From a checkpoint of a small transformer trained on Wikipedia.
Size: 8 layers, width 768, 12 heads of 64, MLP 3072 SwiGLU.
Architecture: no biases in attention or MLP, untied embeddings.
Training: a variant of Muon for these matrices, 1290M tokens, 10053 steps.
Each number is 128 + 24 x the weight over its row's rms, rounded and kept within 0 to 255. Layers, rows and columns count from 0. Numbers have three digits each. The size before them is the row's rms in percent of the matrix's.

# layer 2 MLP gate, 3072x768, rms 0.116, rows 2885-2956, columns 192-255
091:122108143172130079121103099121129127128128098162114136106091155167150121098122166129123161113095156115142142146142122141141109130104080166149094132153107104139095120086185139135115106119126203
096:073146114139107136127101129096111137129182119128177104131109137124154121126124116150111135117090133138133108139120109052125182137155143104143104116111178113118110160099089131132160137072139138
103:114105134108112080116104121128097133118103127113136131110168112128122088100123147158138084112143089123060155150157091122097145127128139172154093147101113112144131134142141144186185118156114139
101:150134093146132179128140141086132121142120143114136185147107113139085123138121113082143119148142148129137120123146098135140098091124185142120118111123171108145087111153163095169111112129126132
104:094110138135093127113114099131086132132151121096142125098081139162139083095154133110104148136127142088124113154132112133114135121135133095120127115138162124133136145155121091172118103126115125
090:109136146082140099109119100125131180161135171163125106119153138124118197120130138130104176131146199126111111133106130141111101142149091101194171118158111096134118140124188113131116162135127153
097:083122156092132137127118187162162157118116121097147112121096123121111094173148140115164143090110144128094163131104160091158091127103151104135188106139117089116102133126129135103090168131157125
092:134164127145134142178107092111101098127111124166119143112127100126118131111130167120134147099137073140117118138155102100116100136120130115162157097146136152160179138136125147150108154086094120
101:142130105139101158166083126114137115070125145145147147148131135156129131130150121157109114104092142128104178130142112052152146166117145147141091132113154129111128159146154117147151122148142135
112:118076169113164164112101145102147103128128075114121168138122123172172156124137121152111144113151097140162133093129076100154170122145140124097093134094156095116117134116104140105111131122122149
091:115091114132075138115120068087111133120128114159158114116159060157120124103135161130155130155126162109102159089135144152124145162145157112090120133115136143128101084100129112113105095121146144
106:125139143112118157136096137117107134113129151153161131130140161104080117129078130110161101173126106123111112114116112109109125126153133095139122125136124123138123086102133155101147101095131130
119:149109124122118099168101130150134137137130120092170130146142154105155069152106113100166091105164149103166117129117169101146164096183179121155091142128118127163130104129154079124102132109134116
104:115121116126119143149159128112138090107143144072128143112097106151104135102170168157121120159179127168125129113120138130174149107147106166103100100120140140103095113120120123153163192126125136
110:124157070087170098166117128127116145128137114102147103137130163146092103154154087126190123114120141077142106129146108144146086139150122147128155146124119120139121085153126117131074103139099126
125:145107121132159114151169128157107140171099114128148109178207133161163147113110120118140157085160118120084105121122152158106159148147156109147141136098126100161156139108122133165122121127123135
093:111087126153119126163114117158119124151149134140140090150142139151123121120125140116110150148114120134182111127145156155104102142114148094125103110142131122137138115051121126126057114094148138
089:147115075129094115150111112090152095112108115129131134105171157116123149095124118113167120140134198136109126136165149127146113141103108121134125101145138094125104117108120117137121101156128130
096:174146138180141084115168150146150127145117105113105112129109103133126103108130158170176139134146137124146132140113166131143135137164121130049163103109115154109121097136143168125122118116106138
104:100129112182101157182099081158106131120143124152146122099141123122151110152121149117110168075112123122138129177082060112155129107131160098143128143112141150117115151123092205110076130158155092
105:128086116140131072128123146147089078136133118105146114166125124142118126116130064124098172141094163102103159117132130103117114120136085143122115161120093112097132108147131149099145110157141129
107:153064094098095147130152148135132104116123099141148155160110120169126163124096141123108123102134159126110131116152163185148165076158143137140149156135166129072145126159111142144122153145110131
115:135127135134110181100188120142084104153114152154109167118151101117165093136143150099142152157118133123182095106122151084139105092104131135099156098166131139053126157115148117125133136121141171
110:099122109098125176116124144131116139154128112108105126103109194098093110106111165113119096097116108140124113157147100128132130133129125107105122129068136139133100120137139136143094109123133118
095:143157125129117133116113110134124124132093119179166152127151145098111109137129140149164131103148131100145120159109136143153139133154170100142155095085129135151156128108157083104086104145156148
104:146152135137100159121100144149136164140137145156150144114170096157089092131132140110119127123144119098157125144144148189106096158106129121173129161111127154146105116135130110102101118152148125
105:105143109129117099134104130143100164117101158114147139121110097097095139090093132151142144167153085123171134130132153139144140133152107098092062124179145138117148085081098101145114136109134099
106:116150087165151130134128146110118116084096151115139145133120113138116170129162133136106157119156129109111114158148122162094128129172130126130154117117089084143127096111142113110106123136126108
103:139122153136130180098128130151126118115128165148117128116133113125125152124167164103163126147094109116154099150112165132088116119129151100114123077137145098170118116141138133148147142113167139
120:120121179157148110162153090108111152151159114158172116117100110145126133175127131120127108099119123133129095144127154143142139100150138144132192094103140167106140119134106130113135117137110138
083:120166106131134121160107110151120078188153063137175162129092116141105104103141145185148123137161154114108165133147149143122104136119143115155135104120115136112132179145141107121145155090111114
106:122133120126152127098154136121111136114139160101110154162137140132106151126106098114158127089180107169130127147093140115148162135115120152166161113149155109102057097111115119087117130116090133
105:130158091112162113105156122112137124168121089142089107139181108123123147091137117128129108093106110107152161079108131090112168111159088128151157113149109127149167130098116135084147176134097128
112:104140070168091173136160091155141096094112114099121136056122110117155086153116105140115130100140134108141140129101073186091141148159112167169180104155117133130120130108140131113104162090125129
110:112137123114130139125124120148121109164135143123114096136080132156135163185155112124094112088127107113136122095102166171143135180084109152117114123096106129116104151091141109154096098083118182
113:117158157150127137113134083125139163129122144144142106112170084100122189082156142126137111151149146116097129151129134120095156114091117137115119131118129139091081129113134167146144119124141154
106:128165102119117129141098093142137137120164126144160158158161134117111141139087137121091134107113166118114144141163125129113119078125133125133100132142091123087118072146109136127122170142170105
086:132145116124127074106135131161143145132157152144147167131143149146115133161117161138111120107133083086093128148107139128134139139139148149100122119143127114182151156134114129113125149144088131
116:144103102123105114079110115197107128101131084072129133134137140097104090142088165099134126161107092122175180092113140122122169127113114091145117156094118132113134144170149104129127120076180117
080:115087148138105129109135140112141144149137128127077134078117126126128091111103134127103140136113082149109102154125128125138170150107123135151132165092118098135146083118140086130144147169125106
110:152105171106138099126098151098134054160167110146116086122133087103127111084114114120124130078161142201104103164145142119151096097129138107114135150110124106114117093083124093093105079134106103
101:154108109081158110125150137142173147153161109120218129101117094093117136116168145119112127139106107120144119095109198163132118128115116079081096128132099164128170150116154148143147093126145114
090:124101162119089118168157132114157126128127046120163134102092074126124102141118159085088131114103117167183123138134122144111161084133107087150116163122158083106166186092147109101157136121135141
106:145149138133160091110116099083122148117103139074118141138109124139099119098134123148104129150129111159119102151124080093151151125138137146151108110113167165118127117144142137103135111167144131
098:073149093121165163122168099132130142128099172129155106151115105120132133130131073111134130134120093116108112106110144128119140152096103128176095087139110089110123099136128114152154098163178167
088:118131153139169104129096142135094121131109106129158123121129139102097114158118131130085131142105122099106118128133147131110146130128141129116129175131122120119158115084174087115115136068146171
107:121117105145150112106134123114117103124107177127130115150114111113113128118170133125124148171109113142146117134109134092124126114155107137101141123156158149127146129146132158153079136142111108
052:132148121137117094112136128097150114118116127149106127124119161124108127098106126146117078120117172074139124116121144116140160143144151118141075134127133120091118089131110130138098115184140125
100:131101122086126103143129126132136129116145157125161134117148105133146114107142161174135122092159129081128113112121122131125123108140119143171100122136107140136131115121138181109137119157097164
097:159122087089107171111126091123114110101141106176131127138093153148083104144096116132147109083160128131126162119138141126153096175132131147157121141163166140140108128129127099150089113130117101
105:110125155146114138133155125100115099137123112124104078180153114161158111141117138136171144099115146101105177110106145064178121134126142157147122137105128140127075147123122105084148123143117132
054:104118111109099101161123130148145120094113141120104127100138094120121180138107121145138145113127141142111119139134140094143131128096136154116107118139139133134121151201119140108103138089125145
102:148107144147089100103163120149106133117127110112127168124148081136176118094117147124135104136151133130121107077152118158133131128141108114130137144112148162139143160129133168117109139127113159
087:166086189157124099146092106101071100122114118157138099080134086132097153145137125109172132108124117137150123148131110119146153120143144137125116101158152105081121054098129074144151080117104135
062:149151134100128107128099121110146094121109125085153092103126144098132127130171100156128114145113108117107132145163156097127159141111158150119112148138097128115141143121153080139132146125124119
088:096138127148142143140134132098195148107133122143117121126145110151147073141104104136145120143137138127114123093145145130116110116137142163116131122138130161125159136100127152095149154133072130
079:136110143137145151078109140123080131141087138136090152077090124129110135073152135142115137151145097121137101145136105132132153134130083092124063176123109120101155133090124095183080142115142145
096:046108155137168131149147137148135147122095122122142115141119137172167122179141141098118142124178171131189157132130090165138085108124110136122150109087123156092115134140130142145125111129133126
109:106164107127125119155143126135118117088152155065129124117106113134144113138122142119142098131123120129113125148087068123096155179152112073181121150144088090145099132097115118159094104119135134
112:116134121141096117124160137135155139151130097107196147129141145124088157120132112093100131111100112091140134156127076127085130147133124130118058082143164106133158137129097127127135139101126083
104:082177134128106171090141157136125129116109124130141092157117102145180125086122124118086104131127125140124082138105128149137137129121173108108150133157139137124087125153143131136089097125102123
104:097128118159151130136112130129132131121112146186129103131135134136115112113132107152149158141103133114146075101134120128147103137093123134112114142147086173131162141109133118159140067144139152
113:183086138095134168071142104135127117103107101147112108092112119093093070158117136147156073070091099087119092129092164166166142104105154151103062135170134123103141089129126167139153116149095103
081:161148153103097170178158103139084121175117136179125141116133160143129152128132108123080103143109100104094103124107126138141104122125096143121111125121149112131157094159131168122107144090126098
116:138128125142145103152147129104113119154120150152195135106092120121155158119109140154099112087082125124156157122112057099106143146124132127099106137143148092140082134123149106119143167078145162
115:140107100107121129112142121140126131111168108137130103109127115146124130122159159100126165145135099099102112105116108105113118122119161153125136128120162129170118116082116104150118171146158113
095:085132111141174099114116160168134056169150187117139147133135124100156100130096129101132074128075097104124117115092199127126152110139137129132104141107191110114129145133132133126136097133162134
105:110131106105148143165122113174129121136123114121110159106123158141130124122131139129098164151110121147126156135104090155135077130181117117101090127175109098126173160112122083120142140125148137
036:170119149121134110131142138135157144077139122153102171081170104129134122102115117144105149152134136189140158109124116089080088123141126148111116171103105128137119079079104115133142122131145138
069:181125123163110116136082110144103124115137126120092149113126150105128146135142123118118127100111125099100168136164141115136102124134133121108129080133163148142151133151113172097166122156116123
099:121135069165159116070111119159141183113142088147160104122105103133130148129120137139128136109156128198131096108111101109148122114166160109158113141131113150147136120110110137149148115095130141
107:117134100132164141107130108160116167136158123105126144160125090137117116146152082125091148169139127167112136139157168140132115094147139121132126135125143127129083183153156146148147142120149150
# layer 2 MLP up, 3072x768, rms 0.112, rows 2885-2955, columns 192-255
092:119183125121100128151121140116113107091150164103146164070151090153136141146153115109068133140092114113115107153132149133156180126139140087099160164086150108127127109094133079142142104131129092
094:124135126156113148064127086115157129124155149089150064112106133110136142114135110106153151121154091144154102091161138183153136080140160118144129112126090118127138081140134132134163162105128155
101:164122099148061081118101164135089100134115086142101098096135097091172118154155127129154147104142098114125120119110112124116162149138119157120094111129146105129135165148101152138111114128151149
099:130102137139122141128115176129122117139098147096136155165116087129144119115042107121093167121116162126160130120146108142150085114152125149092129149147131153125098096088144143145121131135144065
101:147155098119127180111152120133104088128078142101165118112120103118091117134108102127120088150151110113134143116113120164136158152151115070138154097159110114133136111150110128135112161139092142
093:142170127129119172094113136140128127111169173161142081125164103165122138158138130116116138094131132150157106137123160105121123113100121130180151123115123151126132148105143085130164119163156126
105:095113143097115146162105149076068112141101119089094109107127089117120139099173104134140135134137134153135131126142105125140142154116143143154144086148102130122137114135081169110086115143166109
083:141125121103123152141141086128130102124156159143129173127165121105078136106142153165114139153068115091145114135164102085096113096111099119126121146108106164164185124089116127114154128091135116
101:143124127125153143123125095135099145131109143104149085102091129156091120132137142103115112093136130177122140133119132114148116175155089083124124132156159137146195136103177133120117134102166165
099:187185145135092136152105115072088169113086140106166162128116107106143115160142075120156089130156123118139145097112141143107122098123139107128146106139110126108102136149140118141128123170121100
103:102127118127135127147105140091086095120102125120131108114159127156151105142081151131195122164143104117125124161111126186123120144148149099108109095142147173136141145090100100101138108125142112
102:119108112068114109095128154133078127130149091123129166133145109092075124130143122144138143111126174140132096140135180116162154144091133109155148086113144125117161159104113145107153134122100179
113:100096121112159112130145125129187109177103131154168094142139137155159108147128092098148141121114130175123108121146124158138128108106142160101119128096125133136141128108114112097161119098155139
098:145141101115174098139101139117125127165069149176134135143145141165098121127121107152138130115114125129151142104138101073124099123152149095125153115079088101168138084123112159123122119113111122
103:134107119120134088141116120128111095167162082132131120161137131110120108120124157140139117117103135148150092129192139128156151128136100168099144138097122097155103103150118085099115125145125065
118:076110167130144117112132132079141136133149166108106117112122167108120148114138143150155139151110133115111121094161131157143115121153097144152126127113167113104160120122130136109117172116129120
091:127128116131128124177134130182103104134151132154130115175140144128138167142145148172138124103123094142116086111096108124130115112104134114111097147175126107136136125091130119123089084108165125
080:086134155155148154110087101140104150117127157093152149150071081108135117152144134132168111081142118117124101118105107097138084139111102140143147162154106121120153145130124170175153146107161146
100:110163088174167101111156106174118105147127121155131129123132110127139113101109146142112087134138122117145152143113171165127136097071096162141136097124175143111159075155111164121137135103094133
103:133109105089118124151148127109110099179116111116112107096121109117093119122132117146140147099122136139076108087115111133137125106132110144110138170136118159128095113101101172112115154124143163
108:168050104137155127111103145139127126122151142118154144100141157115178116175157090180129143125127164141114118124058166148141121107121143153053154082136104134082142114115126143115163124129163116
105:137139123174137130156104130141141100149158130102081144118136143150125165115143086106146166136146163118104169080138120120168141107158129149147147164146102150099130160145131129144105151097131103
112:142119096138121112081119161182104115117105117117116135094127084149112094114102132107132104158117130133128150157181154150150099140124121124126104104098182117099127165164150149152126115105138091
121:108124167122132154138169127172129028111102166110142191118078104128171109117104092106113106154122098151124134162151161120140107172153106108086106111138139095126152131171159120115121086137158126
099:155126193137110098161156151116147094140132107146098128121118153148116073104169135130111110138144109132106098115194113056143109159145150116115127179121113082136186118133110113112136150133122154
098:072092144103077107129133099111123171093174123143100131120157120172142078163160166130177111161100166138106124127097119101135134167126112130120117101113113117139123100091128126091149138170098111
111:119129142156116105145121120165139100123201105135091096070150118113105152097133158123173146122113130128122143132105099138107131128086109144125116092136096130130152143146121121183144126153088091
111:106108191116136139110106150127141126109149120118095139104084128091151131128099119142127101129106117111072140158091099150106132133153152133145138134117121156180130129143139089111123134128139080
104:096151090093140159172099150138137161118144107128164141150149143084145091131102117114124151120124138131132122077125085086137053133149145107156119085122097142133117168109147060120098140093093125
124:098139101156123137094123139107116113149129136128133118097174121115107130184163077129103154145152149140140130142151175177156144098081150134119145119182096123128155159128147151146153142097171097
079:106139109138150085140105064104118111159105142139164126082119143113101153146119181116088134146129123134133163162119195085120077084114113130131108164092138158143148176144133099128160159128124133
114:106144130156167144125154099096119130149153129150109163121106089134139120135117131085121150121104111128116139139113112125106101121165113097091174178129130135148123162117125167132205184112133123
109:113173100119116123151123117100151140117116107172129166111137144144094146135144155167059103144096117173131146117126157079113086144132137141169177127132133143149096111077153127108116154096126125
115:133151090138163099106141140160097124129126112124161147132178125099137101117098130141131134133118103140131177138149111163168117104121155109111137128139113146129105125170155114122108109170133137
106:126120195105113132160118163109166169094147146109124124122098117107138088143130140148157111130173130116158141179165155120134150168127133143141125100142144125131134089132147109094142112112095128
111:147149129112112163111139119129087148119140108123137131154130109123101118172107095142149143099085083122154089170130133148089065114155097132125136103117080154152136122100138132135143151114155128
112:170118165120108158126092141165118142122092132124153153123141135102137152121135117095117135103127114132131111110130092126114149148123125095130178128124161134147129166104154185116163129148109122
089:133123144119107145137164123123110118171078130129076115121114121110136140134114094174131062134101134170133159105132112098138117133092120106190103125118108136111181140074128148124130095134147138
108:137123108079127086165132120115161129144125125115108155115169132116124145136147141137132141141140162113097104158107128136155139111138130111132136182125154131191149144077101100103138112125128091
081:108129158141128121148152158123113115129106142131134122131118108121106119082101129154134141149062110110138115160078123099146104112146124151131131090137166085137173089164169141108135114166169152
099:135141093103147140200126140108144136151110113143130138135121120129128146087108104109099119135137121093083128156165142102121163148156151152157115124098137158118108141171121184131123132143123129
092:134130133105150068132115146157164129178165100152130168113139155153119125146160146084139118098092129114124106103103143129106100156092119109093125115140100140136118140105184123104121122127094137
089:152121140132129173146134115131167113134119092141136151109106102081156122154110101083119138128091111160146101098131128153080154160149120068195097100142149106134137158115122125107172118165103106
103:121144162120116089116155092102145117137147126088104158144125156138099150123129133153130149135093151128117159113133128114122188109147136097178115155113126103154082116140116129154092150133131121
103:127124116131122154110144113150136178215133120102126105100132151129094163167101075110122129169122089111077102112143131113144155171150141147149176107161141141132088114125127149155138122189090154
092:140095068126127163148157123151156137115170084132128067112163104119166111138136126119079193130138136124087148116140163110130145140137132142155137150115134109168149169186111101137111124155167125
110:182139108160098089101160122107147137163128135124103159137165122135093132135126074134141137106138147112071154122137144131088142127124120150122128112108098100143107121114124085101123133130142149
046:121153107077178080121127148142103133103088194137164152082109095108099127137128118133155138134131152134145137111145168109158117120125120097093185146097137123139082157145111129127114095100116131
092:125135109109147129155104157169125135140134124123143092131119086094103156116101128160112133125158129113125132111083130113165146187085146127138104153113174170135125115120142143116146155147120119
100:166123106114095138135162139111127133114136153111185138124123146108163106146122141107082121128135048146124092135135135133129053144110137178126133150148121107102133119107120126123118130132091160
104:107105122130109154149106125152141146089161146186148137125155144125099117118103118143134143098113126105099167092159090141122103138140119102184165134120133162110092147164117122138125131153116126
058:141127148144120132148172134122118171138128100131117119130144117112106138095142126095138159065138123143087102124124130127135145127073125149140101143121160121141111144154149150063121125136129123
106:125136155150140106140115116157160148115117123123097111088099129086136156173135097124131106078129127118099113137115155118126164152142193147164200151121063156139088092143133110128124163134110132
084:076148073141157124124117096153196164142130127124151145162102152116190089064164142148150144150106111144091096145123159136130087133123087124167128153133112118148155183142140166111121174148140103
060:120095133154110163146114131166108177125140151115089118135122122156148120135125141148142141139174150119145114112103070111135104120122110122066151103117134122128119119131121122132159094138115150
085:093132120155136156112167130102107149128159164129167115131118124140115091137140088138110150102120115092078134123158150131116125074146139110154095125122145105139103101105111138140115156076112133
076:132110110099117107136121134145158138137125155105127102116117151115157112145136119143128164104126139166103141182121128152138102153156147155115126118107152117120079179140157126115119111112155127
092:137119140108096101153096117135131136084131137153152146177143148132105094130146101102166121107153175124121112113147125108121144133138098140134109122090135144171126094173105122116127110148116119
107:127105123115119085130143140138146120193102099162154079144118142099136085094169124123135097126099144110106132130135149102104078122137117112056099176119149109150149119125178156131140119146095105
119:112121105130122153162094123144109120109140125122135130122140099158160116100123097167129155148122122133152100180135089112171144144136110140113154128129104120101072136130137179140117163160156131
108:130139147096131104128105138152152107131118110125118163137123106110118161118136155117146093122086128147088173145105081130169129133130175079172138085104115152102133119101093127141161103113157133
107:127140102148119143132133150111087088148147118110101171126154164111142149110121154139175068103130150140132167152127084146136169113137142092086125126158156125162125111122112115145118167128153125
113:132115150158136128135160093097093150080164157136159116118159109093128150108103111141141112086120123128146126154128144110145117112117164161137115134120139133128150120121142110129093123160163108
082:121169124078107117132167105109109112114123138121118172128112154129116178146140135143120084112132151129140121111097120116107121125117139122103127122089099143112113088182119109134131133119160116
112:149083179164152100146144137140093119101112155137135158128058123102117135126133095150108083101146153087098089096133128120105101103170139106114131149149129138101140193134126140055143118109162132
109:131120121115143116116099127148130127162076129085112132120128133141082124113108116108120131103126111127116186117132155164133097133155100160143136108137130116136113142140097158108153111132137158
093:163092145140139141151168091122171107103138117132079145134133128077165152155180127200148092158178150154107071142132092087114105108113125131154178169166112130108125111137121111118143120155110092
100:153098117169118123105123123124118116146170110128130100107158113125102161190152125116126114072116081080115133130142122101132110110160113100088152118097139135137085133113139116148115139129127159
047:139140112165105131137115144092151122138130162119129174158161104140117139212131132102195142135133115171100120095133107145143151137129066143097135092129117145149083088118202129153136129105105145
069:168083132152125117150106109155085133154143118140132151161117150131124126144130132096171134111128101127133097152114139147114128116133207105116109122084181144142166143137139102153138150126097136
092:147126171161117135123150127115111118115138138109118082128105113138184093110120108119128150113143137151126114073101127102118124105154175143178110131140120127131127113138139111147117165163150103
# layer 2 MLP down (transposed), 3072x768, rms 0.107, rows 2885-2955, columns 192-255
093:106120115080154136144120089113146132098145157080139109134155178142174176146123125119115107122148112116107113144097163132143155100178089118103114135132124141155116150083128095121136137144126108
095:075164151111121118109157128127126146141117121126107133135079135131145131152134172094095105116128130119140145126196122141119132108136143198142109085142106149087125103125112135155082153116170109
108:159116112130162127087100150136121108155170120140118149138107090144103127148103165143127135113097107090127116094083093158088171108127141087136136139142154090176117127125098118115102150081090131
097:157160163133049140128109127051138107115158098144118123121073127148117142103123143178099121136123128113115115143191107173121122086115104124152108184129121077107106113141110091103148112068128130
104:107114136123110127157106089096132130090106125087136124139129114166103151128146107137124166114141145129183113121191162161121103107131122081131131121127151099144139130148096131154111163131207119
098:178138159110146117138114127108140096131135154164117082138097063128095112142146120121099157091100113121141117177190115083123100100176111134174114145138133140071114164123123138102150137127131137
097:157142110148112170108137138119134110149113096105139130123110084119137092122131126114136082099174118167100117109182132142151125130128098119142162119133093108168116139118156121068098117146112132
092:120131117137135144159131124153111113113132147106113100144142111134108126136168123125122173136117098137123163117145101129117157172123100121123117117098142129135129142105120145120112111109147117
101:109118113103114112111040115106123108122101177120176077126152165149111167115125125177144131122080128147116131143173120146135126127117095129155114153153173110146180113130143117119109122127169142
102:172100135153113073145158139183113104086104146128113142106120138141145111109151147128157092081171152131134144135150075126154100114057164151159111123166100169069102180145176126129121117139135134
094:111120124137147180113136145104091110187109085116202156120121201141086184101136129176163129131137115133144109141142154118112135155136131108131080147106147133146151127105076129158131086104143142
107:070108093072122122099178124148116085121098085121114163143124166129167130114157093090108131102116126130103133158187148120135127097146141142130112131133139108135151170144133131103202152103081120
113:132125158112109098131138120076136126170120117142174094106113098126119137085124120127094091142153148115125102103086109140123144137103088115152165130114138147107119137136142083156151112101092129
100:112163141140137127153112109107150108146086105137089108175119166141094125170108159126126108144105112090153107150072120139168133128117126073118146150104143107101124080137132135125117120119099198
102:145135148108111116120114121113120160121117150130152114142153105106127145147147099121156122124113115089153170069074089110150138109067122097124148114171114107105104171104118164135143156100114128
115:123113133100166122156110175132130127133140132125088154162090137124135131122134145107129134139158133146139135094129133146134150168167127133107139080096133107144137125089153125139111117134140102
104:138104114142120141160130115128148078136119112138105112133117084131123088147098147142116123074120123142167114149180089119132121118093138135186114134148103115139090142131162159144102100115078135
088:101095103146112082137080118115144163112103142156128130143135121091108115100156147115121157092116153109108156131144104156157163152147117150105122116113109141116124124159098148162164117134150111
098:119139147121067139164089122097122121129111095169138142156078179156089138133164137143107169111116119103110139111150162139111134132153141147114138197126120142165104136144125131132113138165144111
099:093083120119099115161120144117120112151124097109171137122128105131120114143097142101115126113139103096111124123084112117101129118125119147085125161135153129145094171124085186136100114132146110
109:148087126138120100092095121161068153147116151101084126096109152120177159131101108110155085157078154089170121109090143122125139095142098097115156108099080102108110131148131161173101151136130095
106:119126125117133128113145112092152162102125147147134137172152117137143140187120151158143125160072140135159122144073153106172119129154128118120109121095133092094120127166123143146177121115127111
118:105154071162109142141131116107147092170095157111129141142156117164187082099107116170086101143143088100124103124146164172111142131097115083114187104145147107126108143133099120117098157135130147
110:127091118125171099094167136119148150120145131113162128125080154114087122154099104103114113135118053169153150103121131133128158156147094121079097115118110118119120113112108152141139144138137153
104:144172138126114185109156149132125146104101097164104136112117145189129106140104081172127160086144108139140115086117127157122117119152132131131098141123134083100133140143108147128139146089146139
096:137126139112149141126097117117097129113139106158151121129127137079125125122150079095165162181121139126121128117140126146127134173143138116146073124144138147156159150109099129099100141114179132
102:164155118116111095161146107156129149153179100159123144066109091145128134096118154144133122140082099122117122115116146142115088117118125127101092112116135114136102136180084177111128141123077106
110:109099155114121137129134104108076088112088129119120164132128108119165139146106092105123125125101140111137101135091127107150183123101157112146150112117129161157129102114150120136141142102190097
106:108133110133175177115149125139097139146122140141111117084125097126141127136170141108153100131108146150172073121143144130124122120123149137173125120161123126146157151144172132123153151185101099
108:133130124142155183119137135114145126145120107117134138074122121149107113142144116091134102158148122146168116118098090146127138131105142144155128129125157128137119125129127110118134088053147135
083:139131133131087137119140103106120131115107150151148086110092091129100133132105130107141134136169119150151118111161122122134112115107094176120166131120121141157106136144121112142107102154173127
110:116115132115117138172100098115112102131115105129136117156133044139131145120126108140127166118116135132134133157190097125099098155135107104105155170149151106187166172102166086105146163088166085
107:118125138108146126168107134111100152137140122147094064122116157105122125144115095169135092165110133133121105156119087131133130144117100158162091105118137121110082145101114143098092137145159129
106:121159111100143100155134143109108107091089158117171140149140137156119124131101093129094123120123118148143118157140155155113138160108143122145159134090122155136126137109150088128128118178154115
104:185135154113134106133121135105087132142102150123131116097085103131137152116110122171102112130145163116138151151072084147159137120148133151115101103137113120139168111138187121117127165079110133
114:138109118134125130141133147111131167120076132150129156130140171108160132139115145110128100147128160128127102163135150134125110189153107133128109125125165105180149124084151082133112173145158160
104:127125139106111155133126152219117121120101136135139183130116160132139093142145122103115107096134112147135136160109124103140122100115116153106116123141137159106146096143126096161150122122141080
092:114119110110137199142080119088090110114122151119101143099111124104103130123145129105133092166135120146173121122160130133126112127143133151162137107107130127103163082187099139101151175159118160
101:135088109157117118162122120141142110141212186120075127144125123067110160135129146109133096168134166080170112123137156138124107168138135150095100109110133143132128147177154126149160147140140105
083:176089116097109072117107153126177122145162123095140168131124121158120132123123130179071111108116141164103105122125109145138120114131098118122123145095144134117152118147123138124147124128082135
103:144099122105106104145141176156133129162170105052137117117185158136132131118131114141124128125097128046154166132105137134170113160154128184166124125130128114114132116190109128131133095076104131
105:143154147123111101122132139133120113178136116093132127091119122084110137169152187120114128150138170091134160128148132141119158143095121099127133103117075087100157148141156108124121153092058115
096:108127172156151152115121135090137116131119086077083155150118147154104111127185128110121141137095153118127163138164121126121133145142107117159114129114135170089155139152096126148129137135091125
104:102118132132142103133082121121112128125163167130106135176182143132127074143128166149140158150068163136152167137096151146144109136098114113104128116145160185117116132105172158136170158163099120
097:111081138097135135126153126117127113133127142097150136086136163099148145135090104151102125108140156149144105133176128123121110137147151130146148167147101151135115109129124139147133124123131113
088:125125150151155140165204120135133146131150121131171116124134092125075087090146105122125147143167083105116107145121100097108124164132163142139122146101102096132091095144102112095129137137126165
107:132092110138179129188134127157140102136138133130092125103122111089186141138130147149164094123105108100156122119112119149141142136121162149121096115108119131157132141121137129136141121169143166
052:137145108096183084114131150177118129100133141130160131128085101108114057095179136139120143102108129135101129082097144152107148112174155111115156115130140088136135114121083140127142079153153132
097:138167123150119130118105136141122136146151130103149144158146061150174095121144105126125140157127162112167144077061111130101151099164118131095090126131139116136094100120097102109117149102153103
102:121129158120152206135126142132171124133137125149183078110124142109156133129107120132104131118167105144076127085132113108144140136116143173148111102183129113116113120120120119139119140117134105
106:124138148124125138158095115149137134134087152077101103137126114145113172107106080103148134097118165155126133115139147099138127085124145111148119134081133153121085146173093175134149113124070162
062:116126120123120134120163122091112122125093134127197135130144094151087140132145160102119157110153154138104111125164091097103114109123106102119124102123136127111151138151102122102134097133135114
104:090147127115086122136164127147108094084115114104106134082144125153144126117140120158142107149087100136138120155128132143124123137154177117150128145121093134157153107147139171130142095135109142
097:128143122115177133134120166120158132156167119136177145126117130135147108111126152128119115127143159150102140114099145117121092130126103166163126126123113123153135199153150159099139150083174133
070:072135117140114123122100118158084161126167143122135158194151108158109120126100136126113149108079098111152144096056108120122094119112110126092174112133158138141145114116098110123114136113159138
088:132106140117082151194117138125184156129155099112107147136164086166129122130097132149133141099099123133123135093153072145180115150114078112130143159126160174135076170152155141148160137132136170
078:164099137116139137162134132148146111142115134107159137114119144105114086149124130119147125108173215140128113110104143140147124118117137139114145108090123143141145089134169125135150114110137082
093:112075162144103135123082131119147115113118126109130154137113149094156099141161154106164128145111134119130167103202130153149104147118124161137119121101124149100108131124138150144160106117084106
108:138148138120148097121140160141139184141155131117160142144140114121106097124203156124141146130147135127139091160105083093131059114124103142116166123113142131130141162145116166132135134130130125
112:173118127159109137159120130144098142163110088117152136151135172103159153147104134123116132096122103112139133132116095094118126112100093099155073146104090125099124120123110099130153157131161126
105:130172144114147088099150106169133104126106107074154095183154137091160129173132134152133135103135101145162146151127148113129109121151138119173112141087135126109114163128120133134145119188125159
101:126120103128116083110124186131120127068154147097169123131123158120106138120144115147093113135126162133105142119098156094133125146144066126150153116135113098085113140173110130133143116068073122
109:131098138087139105162133115134129141116139145093136109126135092148136158118143149141108137165084163143100094152166148112112147159135124100172115150150112115120105129091136125098119117133087082
087:135138141105100150071119106159133095145104101117135134134124140131104126113110119101152123075108103159145094129169113106089110141108123104141129104130124148122143123094118161141122108150088144
108:143138082164135143131121094083144122121159164113119127095103086101123125129088103147097152109116139104091138110112119108118098119091084100135101182137154142084162145087181123087128149121157173
114:126094147120129136151126123114172149134116174116164143122113095118145137140119149118098098163104133127153159161108163139134146154148108152146148194159132118152134141153110121095137124083177118
093:164104148158152166146145139110129115144106161115155142153147132168100165143169151174108138156148185114114134156104125147142148072156170140127081117112159124136167149125076113126111127118140132
101:136094151123090122096164107155134149170115125118100123112181135176145113084104170138148156125138130130105157113209139112130141086129099136129183114101140164108113172148148127101168133138125109
045:124112158114165110117157152136144136132158141123135141141138135122169057124098128131142112134133149093161116146148087125101109165117108126093077149167125135082136116134125106175126077110109118
072:126154087126101116143179093165130145162134136118113138127156088085103119132171131125091115143145144098101154142114142140126131134148126147156138125111150159180139144182141108148171092143089155
098:123130111120166120112131116133092148133145107083140115160115146170120128133142157109179137136136105120168095123122119096101075127129108128110089174111099126118093060082148130158139143129149160